Weights of a small GPT-style language model, trained from scratch on English Wikipedia: no biases in attention or MLP, tied embeddings.
Each number is 128 + 24 x the weight over the matrix's rms, rounded and kept within 0 to 255. Layers, rows and columns count from 0. Numbers have three digits each.

# layer 2 MLP up, 2304x576, rms 0.0415, rows 1735-1948, columns 384-447
134131128139146139137114121123125148102122138135150139116111108100148113114143159123107124125100115143138122115096109131112090126137140129128122115163149141153157136129128108124123103147178127
157103100141139130116100160114161131129110104119172130111116125118072166127136102133099147170126100102171093135155104129130146164129124145092078114142118149114152144127164153151139166172110145
131168072119122118126144137157137089117125116125107104103122097116108109091109163129137106148165123135105126125103107137156160154103119131140165129169146128089148108107103138108178133108102123
117145147104132128118132146092119133154148151130106151077136131161137126106140161099105130182134129151144134108125161126124093132111158148115109125140149141153130132111139163121124130093153105
131123127176153132120107103148099127130091107121144138096140089172115113143109154158164134112156167095112128155193128112130129101097115094127132148088132145167106146117139180085128148133105151
198094118172116081150094143134100144113154053143131143084155125082109131109127109112082138150140126123128111167095139182109099126127127140140132085085140145122153120113147103148107106132108169
103129139089119161163172160157133147190170125134132149155112125146132115092144106144173131162088115119102153160115143153143139147109158181122146088148094158125110119068143096122154137127121137
073189111108126106094133081086107101149147156146132143113126121102116127090143149134154112139118116096105103120113107089113114148117129078104097139090085171068152143109112153200114156080155115
138131124140141142160119108103162162144149122115155173143134124120128170132088118098115141149144133118148111162115159155153115125156089128078092134131112104165153096106097123138120089100116090
131117120115091108110181094085046132135099152084140160122126160106131114095075158135083145147089070120087128129116116074170067145129122083102140098104126152147141163094132193111165097119149160
148150130114142105179120091131135159154121144137177125120118127076102109131107187156101108150124082120127140103133162123138099128146135146099148117120120139100146097134168138120111146138139110
150104107086110131132141132192161141138118091116117128127108171123164120161123150147107132117142105116092176131080119126119143135128119149135143107105103114145146120101153112118124139124100141
108130114166151079153113147128114121136114146148143143116170131171085142148120128098110101148142115140144113100126112135100129083109138108155128159133119189179108131149140103136133126109121147
124074140122119125143077113165100106126136124105103116135129173077140130141143150172075095161127166157115103166145164143169144125097105095125127132147084124079114129113124108145142131112115150
118140095108132128152118107124125175125100141126133125109141126100158147096130172112175119119121120137111119130105124099133122120142133151100124130086142128101105097145095125103144099108121177
122135168091082097107129083101088180066094135125104133124143089116095093139118142132123136142148146146177121134132122169148152152150139114158116120100180144126086077129157082106135190116136140
108142125139093140137127135146144130116103148119140127102135129117120117092139098132114107104144134165131108143126111133132133144127148095138127104171125135122143127136127145153117114152104126
134142114084156159116089152123130176144133151140145107129083064156146183128124096155093166180150132126160097152113112151165104089052106136085144196114114130154138108097137145167107137131131072
152099125122171137131112106136142104123117121159136119107132110124115117121148131109163118137159114143118078118146162135114166134144192160090132122125140120117163079068131112111126156124148164
105169111112095140124131105133132111114119148154127144103107172103136139133093088135126136137176132105118155128141134144089105152121121118121163133142154097147093121173117148100090125128117091
123113090138122123147157069139117127153077115114127122133098167137137115147130137147110134139123123161150122107118087155132107149135109130120154124137122117158151143126111147139157121118111110
143121155121104129131158104125146153123128115067123176124160130096094130127088103100078124186109146121141107143149147109145153133132078171167165164122084133113102128102140102132169151127101111
099130208136127146112122089115166127097109134158114113144126156125153150147118133112082111133144127134149133107137089091137144123146122106124117112109097132112153156150144134145105079082143181
124121131143125134164131084142150131146155136120117113117133120136146125140117123121169158110139180150136098116121123159147102091078137165149157136156166129126087147111122109121153160122140140
140098143116134128140129102080150147095107112124111112156124146123129103102127122091136127122136097140129134150130138153115156145101121133112143101152157091157116105120121117130158135136086161
118117132121151122094123138101115162123105147122154152097089132117133142111139119118112143138144126134131156138118146101175156124148107157136116142143136139147176128115146160123136160106178129
131081108119167152106125114101153129153133102116182112094133120119154133119103155142109114154144142128142085131114121104129124140115167129140084113127136138166111095122117102127156123137136154
080104148164164123119134113133081148139101149129115161140152123112116089139086147139127121128127157104127170140156120120154150118148166130130127141145106136139144104146126122112118098107143148
091129136130128120095164114145088139113088132125084156090162110148141133166116162152140109162155117146115149126106140150119107074155119119140158107128137090161149151129097137135133127127132109
142109135144100164090112148124097158088145131141141130137123149124123106144107148119151103170104121176148112142124159151145140118167151119119126154141148110131130123156092115106115138109093114
101161127138146089112125122136076146104102093105144114107103104127119160155144138122101105133121124096130136105130153114143143129127104128091118137130146078130127139128124146129078110142141096
172160162146152124130090109110147165124142120132107124133172121118134119124111158096131124101079115129123102093160128114116146141150099108131103190149120127080135075145102112107151120142123129
144113114119152151101157109114128129118114119108122109116109133156103145111174094160096164142185105143150099073091145131114159077101145099139122092121116087118119150157073124116136106109117092
141145160089136095116126128158142177114108126119120175120117174111110138125145122132106120164128134121152140093132103143087121148105112149129133098134124112173134107137142132142148131111129142
109090086132172129130113102118123121140093159139144181131143145134148143111122113145181107108131110117139102098137129107122132134134128145095108129114146148132143102142130136153124116139145149
118165141125124155152144135161142134123138161140146134139123116132155148086109114095123130147152150126106079128143129150101115091170120127106126121130150105137100137124143169140141121132105153
111164147091099133123173147129172104131164161084120133101121119109116130190175136146087145145120134131129134181159147179121102095174083159147140126109155123126104138130109144089091073159124119
118087096133098146146133149117136095126154127167120141131157145087114083110132089134099123111108125119141105160102142114112116131126117121166155107154123103138133149129126163097118199126114163
114113132141116103105175157104139133122129118150105124142145111158123129112090138125103111165133118101158123130114129128091134125113159147137139100102137164108129135159193124121117113113131114
155111155126103080160149134132113131125131161097095066097134157126123135167155127100197168121094140139082152180126128129113069108116167137127128185119123150145127127109123144131150097116121060
149144161106118121138110123165118169152149143126092105145135119153156158109099096103095092168143110141133109137097142126132081091092124153115142148113117125096127151102161130106103134140120170
147151104130128114139120099119142062114105139159120140110170141151121097127125118155119113111140139124132057070125137161083129072120098104153171150100143141134131134169124120114113150146121136
153155109159146090071107135140108133134126114160146080125099157137125102121092192126078124164132121122161124157146162137125135117172131129165154147120138163128114125111163129141101117110108174
133170086108148108149156165144148159122147094123140125111123139137139120151126091127110140129144121097098124143118111135138121107139143116100193144108110152129143128122111147131108150141106166
153139117161099111167160116083154122142098124100124130131160140090174085150122139106106134159115096153121124127142105139185117084081107127094150128082131150122158124131093189155092076087151092
118134127139156144119104126104164133154104107116082102186128120108135100134146150099095121137181207113104104135104122111121165197181102162085102083132132146109121080090129123098133149088135116
121137181163098111130125105098157141143115152135130154128121120128115140156125096139139120140141173088125116149132102116125152124117125136112113095122100146148095125139154113126135130106109126
134101125110128117108131168125153147126165113105139175101116127132178128103157106143132164116101101160150131111150145087126127146144121131132122115137117130107129159111112097124084115121098092
122128139093133146101107169118135139137127175114121108127129149138180097128125129132136134165138136116143139134144118138140108118125146076108129136102132110127112136161101135147110115125133112
107150089131101102113132133169197151134127112128164119084157091090117154081145098136163088146135126122096080136180124101104101121100132114123153113095143136135162102141137150124117135092166105
123143146146126129101109089154117142139100160131163115153149130104123114189141125144157158164102123124077144137108129145072106171163142101173131148123176174109141133131093121073118136119131162
149115119175135099131097123140150121159151124156120090160106127144144120097140115178201188149146141116155058169169096159151164172098121134151139134158078143115136113105101149167135121162116115
146147169160120130126111127143099118129106104107131111117142115109123152105134111150106153119116120113074150160095104124149112117112173102101136163129150137138121149154134160151133124126128109
099098100106132141130075158141148149107096117140169118117154137173164118112117121158155088156078133136107108140100126100129156097109145160131112124110099167125145120113120129117110128146123143
160149157143175174159123093121182127174135113128114132178116124155119090081103115106160143123143121178148112131143127123163120140098127133165129141101154183095148150161130092092124124136094121
146136130152127144160126119151131114118120148142111111083095095163086140128156164158168125193102151137116121117182139167120149118138088149104119148138154157122130146131109158132114181120104104
126130093158128150158146144089138128132112133151131133129134102121098126139123116087166121174131113114109166155128131101133135102147105156130135130164097134133161154125152141114147129117153114
155165134103119086170151112144139144113118114104104088120173076180145151136150127147111139118163117156127131133097141156136145159099162163114135155168172163159114123094158108143139106118099086
116137119113119148143114139098128149112099123146064118107117125133115083126155175135110118102104134081109131122126165122100174112130147130143109150125134115115133092147079118160120096150106107
114117083120085094096161109113112155116130130147136142135115140162144134106153143118162143155142145096127134117108132138131062146085138094126149104131134113174164132124098118104111125128128140
103142134089135105128117139122159137162091103122082109132139088080150133124117133114128091166102158144106106143134144115139144095141131141111120127100162139167145128145131138132155123138122145
093117122099148109116139097176149146121127136104165151134193156125152133126128176075132151188140118132091099134156120132134116139137166127135109084113089150120107150122141114125193141178123139
142156153099132144139203156133134138117118134082154154145117103124163162143107193120125155096084144120196126151118084104133060141144128143153155160153148125134096132176141121095138148125113162
149113135119134121151075095146156126122133096116139114100129122121079117119127154118096161149142139122141146182103125086156138099179138129124111128119108099070111115139099114133117153142133147
122126100133174143150092122107121125101131122098151141134135149156133109146093112101152122149089126130148131155096114106121147135127102173098139157123127152117156121158098103141112148113140122
130098139092128133147093099116198133111136120130126148127135092112106063154122095120116114166123186180104172134128150115132126114112155123141097128105118145124126116176112154162092102123151142
120104115121130098127104136162138102109118090124164141121172136098143138150148100116118159148102144150157123111127111141147177087106101141072131124117175106183148161143140154107121156133137155
146099101158087085115139129117187142098165143145118144105139099169134125103089117108130085136149144108095137117068162108106084149137132142121139106135133122154129169146112130164115116119114073
146133115133107139093131132153152135124101130114138105116100147162155161182109147140138097115135106134155120083111134144160141125107133183121103134141172129102130143127132134159114140160080112
148106124154115064136183127190106145088110111093065150118112143176163137138072134125148153142092139150104157177141140127102117147126113132164111154126116148098119110124128109145140100096124114
116109170106181124154088130131172131085128129094113142118125158094128122105133138118130104169151121104100118137095101101163113086104099144083144099127118131160127159102107108100165092131136126
136087142087128163123102090102122176116100144158123086128143169133157097131139160083099129148121091143094078165136085147096167144130160084160146109149165132143123142122135153104136086129176111
149096105163103099146093111137130108123126148131121136140158087112116109084093134133149138146139148135086132124131118131110178111106099124103136124160102084168123151150133180140106151139124152
135157119130139084171109138128130094160115137120146141138130118148143106178109180161155152115119118161151164149145126123121105127121135115129140135118161136124097133150100144151114095143135124
133124123090124135132126125104099124079104091112116154173132106150104125138161110102140131116139129117128154104122130105121084174117100099129114140123096121121108138144044097115156117132161135
164151140131131117087160162099135160114091098116079118100192176104166113131098157109096140146121148099162130115105126104124141137125134098141111159140138146138076108145097114152115140116092122
127091126126142083147087110120138127153096147138135107105129098091123095079139156108152149120093161124088085098149110170142129121130196090146157107149090101120124119160142156161113130123097132
113140104142120108073112126145158137131074142141146119100132144124077115114119156172130139164135159155142113112073150132139119141119142138163088154128127122123142112110110145149139131063119107
095100149126110162110090132126130124114161139144138156123076099148120110101091110146158087114176120146180125142124138161107108132117140117122107141146178119174132120146178103178142120135143128
126142107132116107173171104094120127131091096140124121125149139144160129137147150149140160125143098112156147140108144133148115130149126135135148139137187151120099135143124159128110131149128092
121139135166129067128172134151148122111125120115126129136150118131128137162131101138166108131147155110130090085122125105058132155136132124129105130104102114124159154116107169104126159117121124
137145109113095075122127083159144118111107101122137143121147120127112131137161123120147129115116127111117130141119118128133079109122133134133133139103101138151107115108151123160133090137133155
125174133099147135144123140126126133149162124139152153116126137123141114091140094169123118115119125132148163161091120139069159101108141153117141129113211167108129121134109129099122156092102144
115136142169140124146176109119165115133116137105126149103074151159110176131135122113114123154139168128133163133140133092126149106148075120104072133169184105140091084084146129124129103119146124
159114139139139111110111067132092121131118099136084133173135124135175069161104127113152123149136098113117160111167106142086103115119085148124126121113127183180104114156164144109142120126122154
137106166127103124129108142154115144151131150122134099082191109130093105118112149102146088154135085113132143132123154108077115136144158087144156138107167134108146149129114129144132149141100151
139122127135155155147120120118171142110118128108093180159155105153106150079106147129129098116145151138075117100121083175125163085122155102101100087151090169153118141155118190169115103117135068
146143147127144100135146123109133109135149129126099108110137175125120093106119150137114115164139111148143140146112125121117107139139103123159115122162149151120170081141125114140145142126145109
133139118126159175116101110108122161105087117123111117140152134096097093134136162113119095156130123060129142106147100122167128107152129132127103107112139172116141120165143105127115124143113149
156133152181136155143167104137140148169150132093158092137156111143153125131104137153126131140153119141133120127134127128127156150112137150113137154168110094155132133141153145118107068134114181
110137097096097128135140110135182119101128078148151119109140112106131108142106119124138129124101146096133137138165120149089122147106157109165141106120140112139141132161127156170139098127154100
090159166066115126132155080118112144167118120125130118127101131118119169146149087147144106118123120160112176149117107157124145100111156171140169129114096091157105137145149109097119136130133130
116150148139106081124114146142145105102119092122123131141179179128122108142130118122183106120135133138109145135112133162157118124135114095124145165167087120105137096106129125144109140155087122
101110068126067114121100109145175133142168163145128122122150109141083094123101134072119131142115107115106142123150149112089105158171140121160130168130111194137116133144119103094156142081108148
074168128157116096130180132132131093115122177104094101159096114140142111123126135151131105113152118139134117143134137116120177171140153130150168114143080138162147161047091100122103126144107132
127135119155090134123141127125119114099152095130148154129159144084147098121126113144157114127149126168136084168113124098116131107158143130154152212142101111119170136131138195059120119093131156
114106084169184108121160132122118182131179104154108136138118114166103121098124151133115132169098154129137152119112153091116087122127153118161079114130177166117133153148110123121154120188106171
098161135107131116151117105089104149111116101151143134100138119122133130062114102126142159104138112099075101121104146079121131128092153115168136129144132140142127110159115109147142132129110110
156131162106123143113132100116134135124141163121127120141162130121121146090150150151092093136102093104107151105157092131110113145109147148139088169168130128151154120128095124131141117126130179
128172159140095121090116091148130139104130088101127150113105141110122138172106149136144126116127156132140139140097167128083152115166118125083166131165114064185098109106127144153145089125137114
113165148111112088143143104147163118166103112095130123131141169122128120128103124132122126148127120117138157123136089140153133102139106102096156086155137108128105106104115105113073135143138131
131127166123177160107127120146096133090080163133100090098132173134117161078168090121083142116119142134135120156163113156155122106135132080089163080100119100099137149167150128158121124116116100
145144157123094123148135123134149137138124121125070160117145118167125073103095136122130133130095173145109128171146111145125122116104168144121099173149164148152113143138094120145127144113127133
144109151145143129142135126089152092106107136099117173118133140113133169179146117140126131136124154159166132146142143135111146162116130122142119062092139139136117074090118083131144134154109147
168122115118119145127189145110126131090135105092118100138099086140144183106126160107091112149124137144131143167117100111144091179114102100116171126101126077112095129108134112159129104125090135
135178123161120108163166162117078055095101111132127130143105171079136106139119156089179113110054156147141113123144100111158106139085077145099126172136179131115118146170140137113149158149131148
179159200169139094125121154152131118127113101082084143133104132122104129108117114159137120153190135130119165132134104109141142109158149130118166147124117161162136154137157122108097149118127117
143093134135122135109136115136144152141102096134166107144140065122174121080129171111153144154154096090156118115120168152100138107089120125168119091112154164087080102132125112106111146194161161
144165103123121119127108070087141152111144111134108102114164135161159109151132099129146141115147119134138177180126199153084121145109156125133130113132134079117140120139134135154123103127135103
114129122154145096132106117112094127163136155159092134142138154150154145132115136106078144117127140153140169159138143131103142085143168112139092146146107156133184186162146145147103129126121062
132135133145137153131146115150142103115119065103147148132085150152080136159149150155134104126127096109073136151147142127084111117107136109139141159175155096128158179120086114177144129110146177
156138158168154140071121138160098132134183141147129163119135155122119175126159098110085115085150121108117100112132125075127158080113085144109118100115116099174158120086087102110119096159096115
167117128132129143102107178152099096146150119134088089125158162125144127125138115096123151134160113131148078184134136111135107089133117126064138147159137114115121169138141118104137046187138115
145120164089131114172137121110142178087148115126144098144129130127178164122141160167128145141128112093114127150132164163144129096127138130151104126148123070104163118129133098132099131166138139
145116119111129084189127122082131119103093106127132166093125154171128096153144128130118083099129127101164101103107151175133147116153138129173121134102132107084103130137124078105142100106118114
149120102147149147148107135137133157134129113123078103153126112112112182080105104091100134146098137083093171102131165110127089113167117112083166120056103169102128118158141176135137090109128129
149119152123149139167092157125166154100123096138110125148142121134096133117123117116132088151128133101117106139093092097186155127111114103129141096133145188153135135125130125177090141150126171
100097130110106160133129136097118119092107161136126154127118136151145177148131102132139132156130107116160134155163104134122135160165179141140105094162133162126142075114116127111145127113101126
145165124128121140109074122088174112125126136119157106149142160109134139140159111151097121129126118106092111107144128086147124117172131114136095148114126129136141127082128135113143094124141155
126168084145124118096140158130170111107123162134110156127138113157111102141117144103129126127132108091112140128134137181104175133104080160100128115160119152129126152124110128087128127170141118
122161124134104122122105115101122104064146156095110132126137104111125108161104115141129145111144147144096118142148099097123108115158190126137161150122152135127131112132119098100109146127143131
142120107167141153106145167116141117148133144126145160149128162103130128124141157120124141107157087117142098115113083090126135114105143131112150151123151162112103096133149095105171112135126111
115126143120107117145121141100111107128161159139114134155147121074144137096100147126139123130095154109124109100148090093125114119123107110109110099129122134162098104108119127168152112093139139
126094120133123186145083110139138144096151145139144152132130126179165136115104130109103143133149131123113111168127148096130151134131112130121155108135126149131124143088148095139106145137096126
059145160120167145118107172129120122139168154139150091095101154093116126147149130138162156150150135132155091102146152148110162151105111150091152151118130086134112132142153135127149137142126129
175131141146141187138127094134135165160113116118100110126083116134194158121097104158106213125145130131139119166173144150098145109103139109153096085122161117141095096135137133106147081111153132
124107120139101089123097106091112168101120116099119158115140139143108120135111129132135163156129117088127145117146127136175110118149134137130124166163110118103100093132126134155124081122119142
124129118099146130102130119078156099160145125130089145123114126080112073120104105150129137106168137193165148112088098119124142135156134154080101160098131102112108127136086115080126105063133138
115143148145122148110102161121167095148147105111154144107126155074113094123128112129125161131105060098197187118106152135099080115135130101160112172164172125122126121159112098071134170120095167
112162146129163084135101140138170089145121106140141139123150134155151109122106108135125140143144123095161146144127143118142097140170140156123146146100123193149098118123128120126091123155154147
137084122165119147055114086115165155127129118130126133144144139082142139111152155125100071134105145128163126126120135113145109138142178150152134129134127107140180122133093159094094135137132126
142110138142143178146102091163095124145116147154104149172131120053108092153144147123122148150116157126118103159122114096170135118122108104133167115145119164118132115097119126103136083136126146
120111097121109134117142145137108113141103141114062110117118137121126124120185151106142134122092119130142134138210138138121071137088136142158087155110114147142105081063111138147119119135124166
106175134129135104146126145145113150170098155134140120066130084170143110121105093099175140140152157137076110149112146141106154149101160108080123155139158125134131129123164125089117142164083124
128118144114127129125099160149135118129137186144119140122108134129142112100126152119115154139195123125120165132096130121127166156138130080104161124151102109149155140132101127137147114124178099
147160109143112147107104111141095171116114112158131114111158106106106113135151147154147109135079125134163092150103142096139163135096148120162109152139099140169089096080113117102083124080108109
152111120147108137141122120104112175095101149126140090143098108178128122101138075080139092176170157124112115136098082158134170170171114176116174135186142101131151142073139127180157125117138157
127104102111072159140135141135168103128109113088154126106124164130134085160097083140142152138179145118124075167129138136145136139147144120145110144086123164131143151165152149126137132121102113
141103102113162148157093160119143162084131157168119146128138123139151108105173103131082203139154149155133137149175174102122166140079120110108071132151145181141108100137126064099135059121127146
147146186144108151115197099077125105118097122114109132149126104149116127129101140104120132153171122101108116153134130134087113097146120111082106127089132142105112165135151154145163118133142119
088149105116147123084131140097105101141149104120121158174113181135112137127123122116153113127145100147135143119116115094106124110124184118105113142169126134114119134137136127103111092134109136
127119146145123121090139128127097121153196082153134100121114152121116110071121071144143097133129102112088118130131134127134096149140134099118101136111143080162121134103116184116138153139130132
085149114106097159135127122124131126149120123121134127117111102119124135128097129115100135132140101121148120142117136127116128073097116156130149109175097144117093141110153113163144122129135106
107111097128181167110116122133118141112158114105150115095129131098156092113152146135136134134098133147165160120129171140119102166082153148130126140075165126090151165114099071102112137124123191
089116160166133108143127130129090122145136125149131153121114114139111159096127087112107139151132086096135155138069136131143125100073150108134085136131138164122156138154188080106107140121149124
111171156093140130098151148106117131148128083077138143125148149115119132136159101126140125156093105151109164128152117126156126102096121141151099075104109149131107117129156089148116099118125149
124163141137103149120121119144077090113131168132155148146120125134137099132143140107134137112106114140149141125109167128112154111139115160151146116116156120130139109109153106098143119136104140
119144103136139139136108155160098198157137124140092154115114131132139093115153139106156080164150163146082102120117135146103095099127156119082098170129114103085090133128119155131126105115118094
139162104120133116141162132113134121141113117146164148128128136139102192133167123136177134163166152117140061119102154136106152144154110086086153105143127105069114149105184130158124089133114147
083138128202165151156144117136132123160124134077139137095131143139135106126138136107124127141111106126134133127109145144117098100141134117129127161162132080133062126137159132120163159143106104
140140138135129121136176108108142112107148153115135079120132120114200091148119145147121090110101166114140132187162155174094126119129085101172066172140163098153151090122154119127143110164100119
161130144114199153135126120127103136105176107161130100110131185129158189106093098125115098148089105123159106063095158084109108117091102089128163099135140122144104152109171158153130149092129133
114145089125102122103105127119084111125155134127140145109113124140099114141129121133102128133097106137110120135136106159153147133137093140124139118167096116133142074137171136133172164120132111
129113130119104141104139122146117119123153161128145154098132165089131110146123091150108103146136087146103136128117159112094107133119133148113125132136070091127093119123137153125139138137131139
083133135088127118135120175097163127111134080149115138141107145095144087120133130132132108179116119131129122145095118164114129123122216153118089108128141139164101148094127134093160142122114136
140133095135125153110118157180115113108122107139140044130089144091104118114115158123146123121129142141153088118131133151171129124105131101082092156122117118114136180105145122173169154143121113
128146121114077103179121132127151114093122074153126085151118175092130066083115076139129158126114158144143165113107165153157155153157109126132136133150140163138096159119102132096169130154108141
128139178139087095135123164154129151129086061088143099100083141135136150111115160133160125130166188139119102108120092114136175131112123097110117098119170128142109125163141086138111138129116127
180148171155163154121141143105131144164155100115153140117140124108078140140102128153148093109160124107135096096149107112140119120113123121138076116106100130156118119126128129155133105112119164
127140124116142157093149131139106117072143102112142147108141141111132147144090111129099118124119129115141121122137125167146146184116166090132097169126128139136134152122086169144122089104111120
096078100130137111115120139129126134100137153155139140115137113093091125152118156184149114124157145128134123138161112112139136176141113113151148108185085127130113130123092135102163117142120115
131107175093140125107179103088092136120087112123125106122150136128191116136147132122104128157133136164113109116121145158074089148142143146180128134105136110087164138153112122130145123120117148
092172148117112190169105156130159127140117152123117159157130114094076152110152120182174184133152119177079133145168117135110141096118122127103109105129171156117135101099150138104115155182098096
124167147123131084148104117152117142109085139142139159079078083109107136122146138116130121123110129102129127097124153118156153126084119131109098153142153131128065150148124144137101151121133091
146170096106123113115118139136112133191147111136113103129113118118138193118132153167150136131114107153107117138078154159118090169094152127146140144127063142096094132179106121125181145148134094
134104136095151112087142148190099141148114097148125131096104111084089180145139128142135114134116115101085151154114125115107157140145107151146122147145111127101142123095080102087159134138137155
166117135117153128101146111145114137103097124118126143094146177127108176142151123151148120167113114112128132111139141115130124125134113102174132112139118157153100160167142150162111159124093164
143115110158093129093120132124103167108082138140107146090169136143176147150103108183147161126047123177107121162117120096098162125140091134114135118142145101102136151099092132139137141119116105
107115117113127144139125120097093129061148105113110153102119111071140187116118126143144131153152168140111153141159168167186115121097098129147112146161106088076098149157123081131135117113088115
083160133108162135115108119201172082121139152162100107108124134146167168114125116149103123139130144118070093135157135142118195165106149123141107169178129125116155150117106164121073147133112100
131172155164152113142124087115113127137103125107091148112140094090095173146127121160123140132125144112171149119127149098115128111149126116099140155144111174120112133118095106100123125120114136
109121130155119142089156157126134125143114142118120148160129116115100129091089118154138099085098164129104139107110152126144113174120131128146117121100133159065121172132136142120131149173145155
130136155124139151126153116128126158130126142158084092123112144154149098120107116167145145158156119153086181129096132136153104116125137172143154118145123114173127104119111125161133123122111145
169177110157163103110116142134107126122112160142175156113135093106100163129158108150128148155144144079135101127120135168148100130149080144160152133132128107116120134117126115164116108121129108
113170112132160096110127119118127074107114175150142131119106128124115156126137142145145137124166103161114122081141109171107129151091154156079130142134122127122134115142094147170161136142134112
097100163145121128112111093163116147104122105110124158113124127105125114146106117153118111138115125173135126152125125144116129123121144169189109116139102098141137117140136128120129137113128138
151144119102164136127148143165106108130109141111176105180139144121082122172144157116115124175129141099203102144151112167139135094087149156132152132153103153134078152121158103106130140072165083
115118176114122115168118133120114142109119124183155149115110140137153127125132099131106152127126120121105102150116136148146177119128196077138160094160143122189165112123133089098142118180107118
112141121174164087142148097113127143146161099139093121151122133122101137127174137116116143109130162142159131121123150157106119145104161126128134175139165125134102159110086150095134163143120102
144110115148153139138104119128125108122107204099081157146123111138094097140129175126148122141168163131094122125120129121102122135142101106094118110174118125146113091149110116113128115149117156
121111108120134109138125122156117162126161122120131111140095133115186133129077165164143072160120129127138143115149111116154130146121100156164132137137120158083112098114134108131118144148112105
144171127100177145151130130105103124104167139162128114115150154153143166068103111105109091132140169147099150127116139161103132103109160137128153134090112153141123070110133154118148149120134173
126100084161088090094134116071131132094131138126092108081144136140088149146138132106129135134101114141129126127084126152138161125145137113119122155138130171121163161097107120136143112114149116
123138125094146127120138133162149163125139140152096112116123135127143139156128121134139123107135133165128175123144112138116134114111110093105120107143171096100105155119108142116148116109158104
139131078080142159106099092128161149106135124095134126100129140082108100102144149114103122151069110152156118136145138145124113149049140143153128072127149149147146117136136124092140154113144131
140151118136128145136146120129161131104081138139143125151100123130134150108158099107121113162127126069168145104166134116117127140132060128132117096131134139113097114104113114132159152163108135
164115132121131146140141122145121094102179124120150156121139149150118124113105123104147143133109136118134134120168153103153125110147133169110144122097094142139168121137086158136095101119120123
152116112135103160101168146121178131106086100139126122086124094138131120121135160126111132140153129130134102135167089142133142121167134132093149135129113142122130115143125115098135139130160139
149135134112116165099103173119079150174137101108165097124130124126113141136109174129170124115125133126093110147119061124175171150134134139135147119104077084113095138131125140172116148165154101
091110087132126118133138123132176139139117086132105091158139109116091186158151161145165126150101176161123091083124095191133133162147140180170123129126153158100166133133113074165125141151104140
077102088109097130110095092103153115103103104111138092102106180079112090112129115098108118136133137119070179138108136150092116126072106176160139166145061170108055139171117143131143158169150109
113157114106095116151142106123114159110093112134132118120127092133060107086117151134115141166171155147126137152135070144157125137121131114098119090101129124105131091142112132128094170109103125
157107086152127118153135103140116124153152118122083165127187128150107141109086156130146130139098088116113119118138134133085125096089141124112148127147120141097096074089117126083160135104125106
143102112149104158171139127103105151149107136069128130153118132152095110146133102128123148152114121112131132140149099135109155164146133102117144106144115151190165142106156140131155099090141148
134173127128129133157131149165120117195127147143143138125144162159106116158150136153151091145141111117125129138191128138098122133124142121132136113159095084150178084159133094143156140090081130
135129126138141145130120169097116155112122110118123136086126101100157136131106125110082093152146084115122151065110171129145125179092097137154129145114149118104122115166119099119153168116164128
136137140133131176120128119150113118167098148133102151144123143115116179116137134077140117111151087112134148170144102113083115135142122137121125132114147137092137151121064154103125117093129134
139162159144118112120128121127151120101141091132136105140142165134128148134116139126115098139121145143128106156121161105190107103147114108143144087100100110110141122095120134114120150146100097
139114129134159111144098137145142128159124110172119144102125121134157120122143101150136117143149143134105147154136102136171099118155113133156129160140114114127148132092127133109136124152155146
108145128152150117172134107149121138154119161141141148109128112102157163098128117182172085110154143136136101130123147108127125144087125139112170108136108110133062167135109111131109123127148084
097129079144143105124082118143089119148121135150121117138126136119114155116115136132117140131149136138163144115142110162160103171126152134128149126109134139129150118155076113118122166085128133
130147154152100089166144107117118141117139146139167158188169139079146115125126124157138163117092108161107145133133070101126144140144129097077163158128110100108146124127149120111138121104121116
153093084205126154134139078160150138110125101152130132109114094157158144113128133127154114120131105176092136132181166118091103143123149110138168126086169136128098136114119137128117125117121135
161113158109088117126167130169142142126084147084148119104072110119118087157138142088083156125153124112142134117115124154112099137137148145111140135127085137175171106127117136116152161116097089
122122136147127126146125139087123118140081094153178102141125111140118130129143141140159175164181141110134132146099094121143122128123133116105128105141175145115152118144115135131128115109117103
109137126157138120106127085164150136162143061099142151141158145107114095122123124106138139138110132125176160100152142128136073122150135162151148124124135154116100130130152199163120128119137135
155142110157142113124161136140144149110112129141107105151153127147075119135139141147136107123180120127133123118113138163107095111105114147133131141135156140131157167111150088143127060141105087
134144121105102153159160163105127154148127105144129131083121112162131127136128179144150118148152140116161065112141105133092154128109150132093124127156173117130136116144116116140130141107179155
149118112147093168113159128153049173174139105110182053086086118059144135110163139133154155055132085081102149137133102154092135159113097157124092119111162112127137082125150137130131121148181132
112102114123101133127119155124169122148140162108145150099137126132100109127104091104151129154074123089123079134122150117109139136148127113133140145129109139158153114112131165109105142118099118
101100128166108116106150119140148157125114132135122099145139067125086168143109132121162132175159126096123144130165140138077153130134147072148121120125134174120130134129122169145140107151118148
103090134136150126142104129136126174146131139101085178154141127136112164100172125137125107162161164152103120135138131143123114127082092147126137140075141134149139129054105105108117128129092143
140126087121093123136135132112117131127144149138099157129108097134126157112135132117109120142153147113144144077150097136135117135119137128111145117131107096151141134150135103111124128133109124
157130127125127135134098143173110142156092165096145121105109150129124122123146108150121108198133135122145148115113118092126059093124092069130183167100117103134148096117151104131109114126135106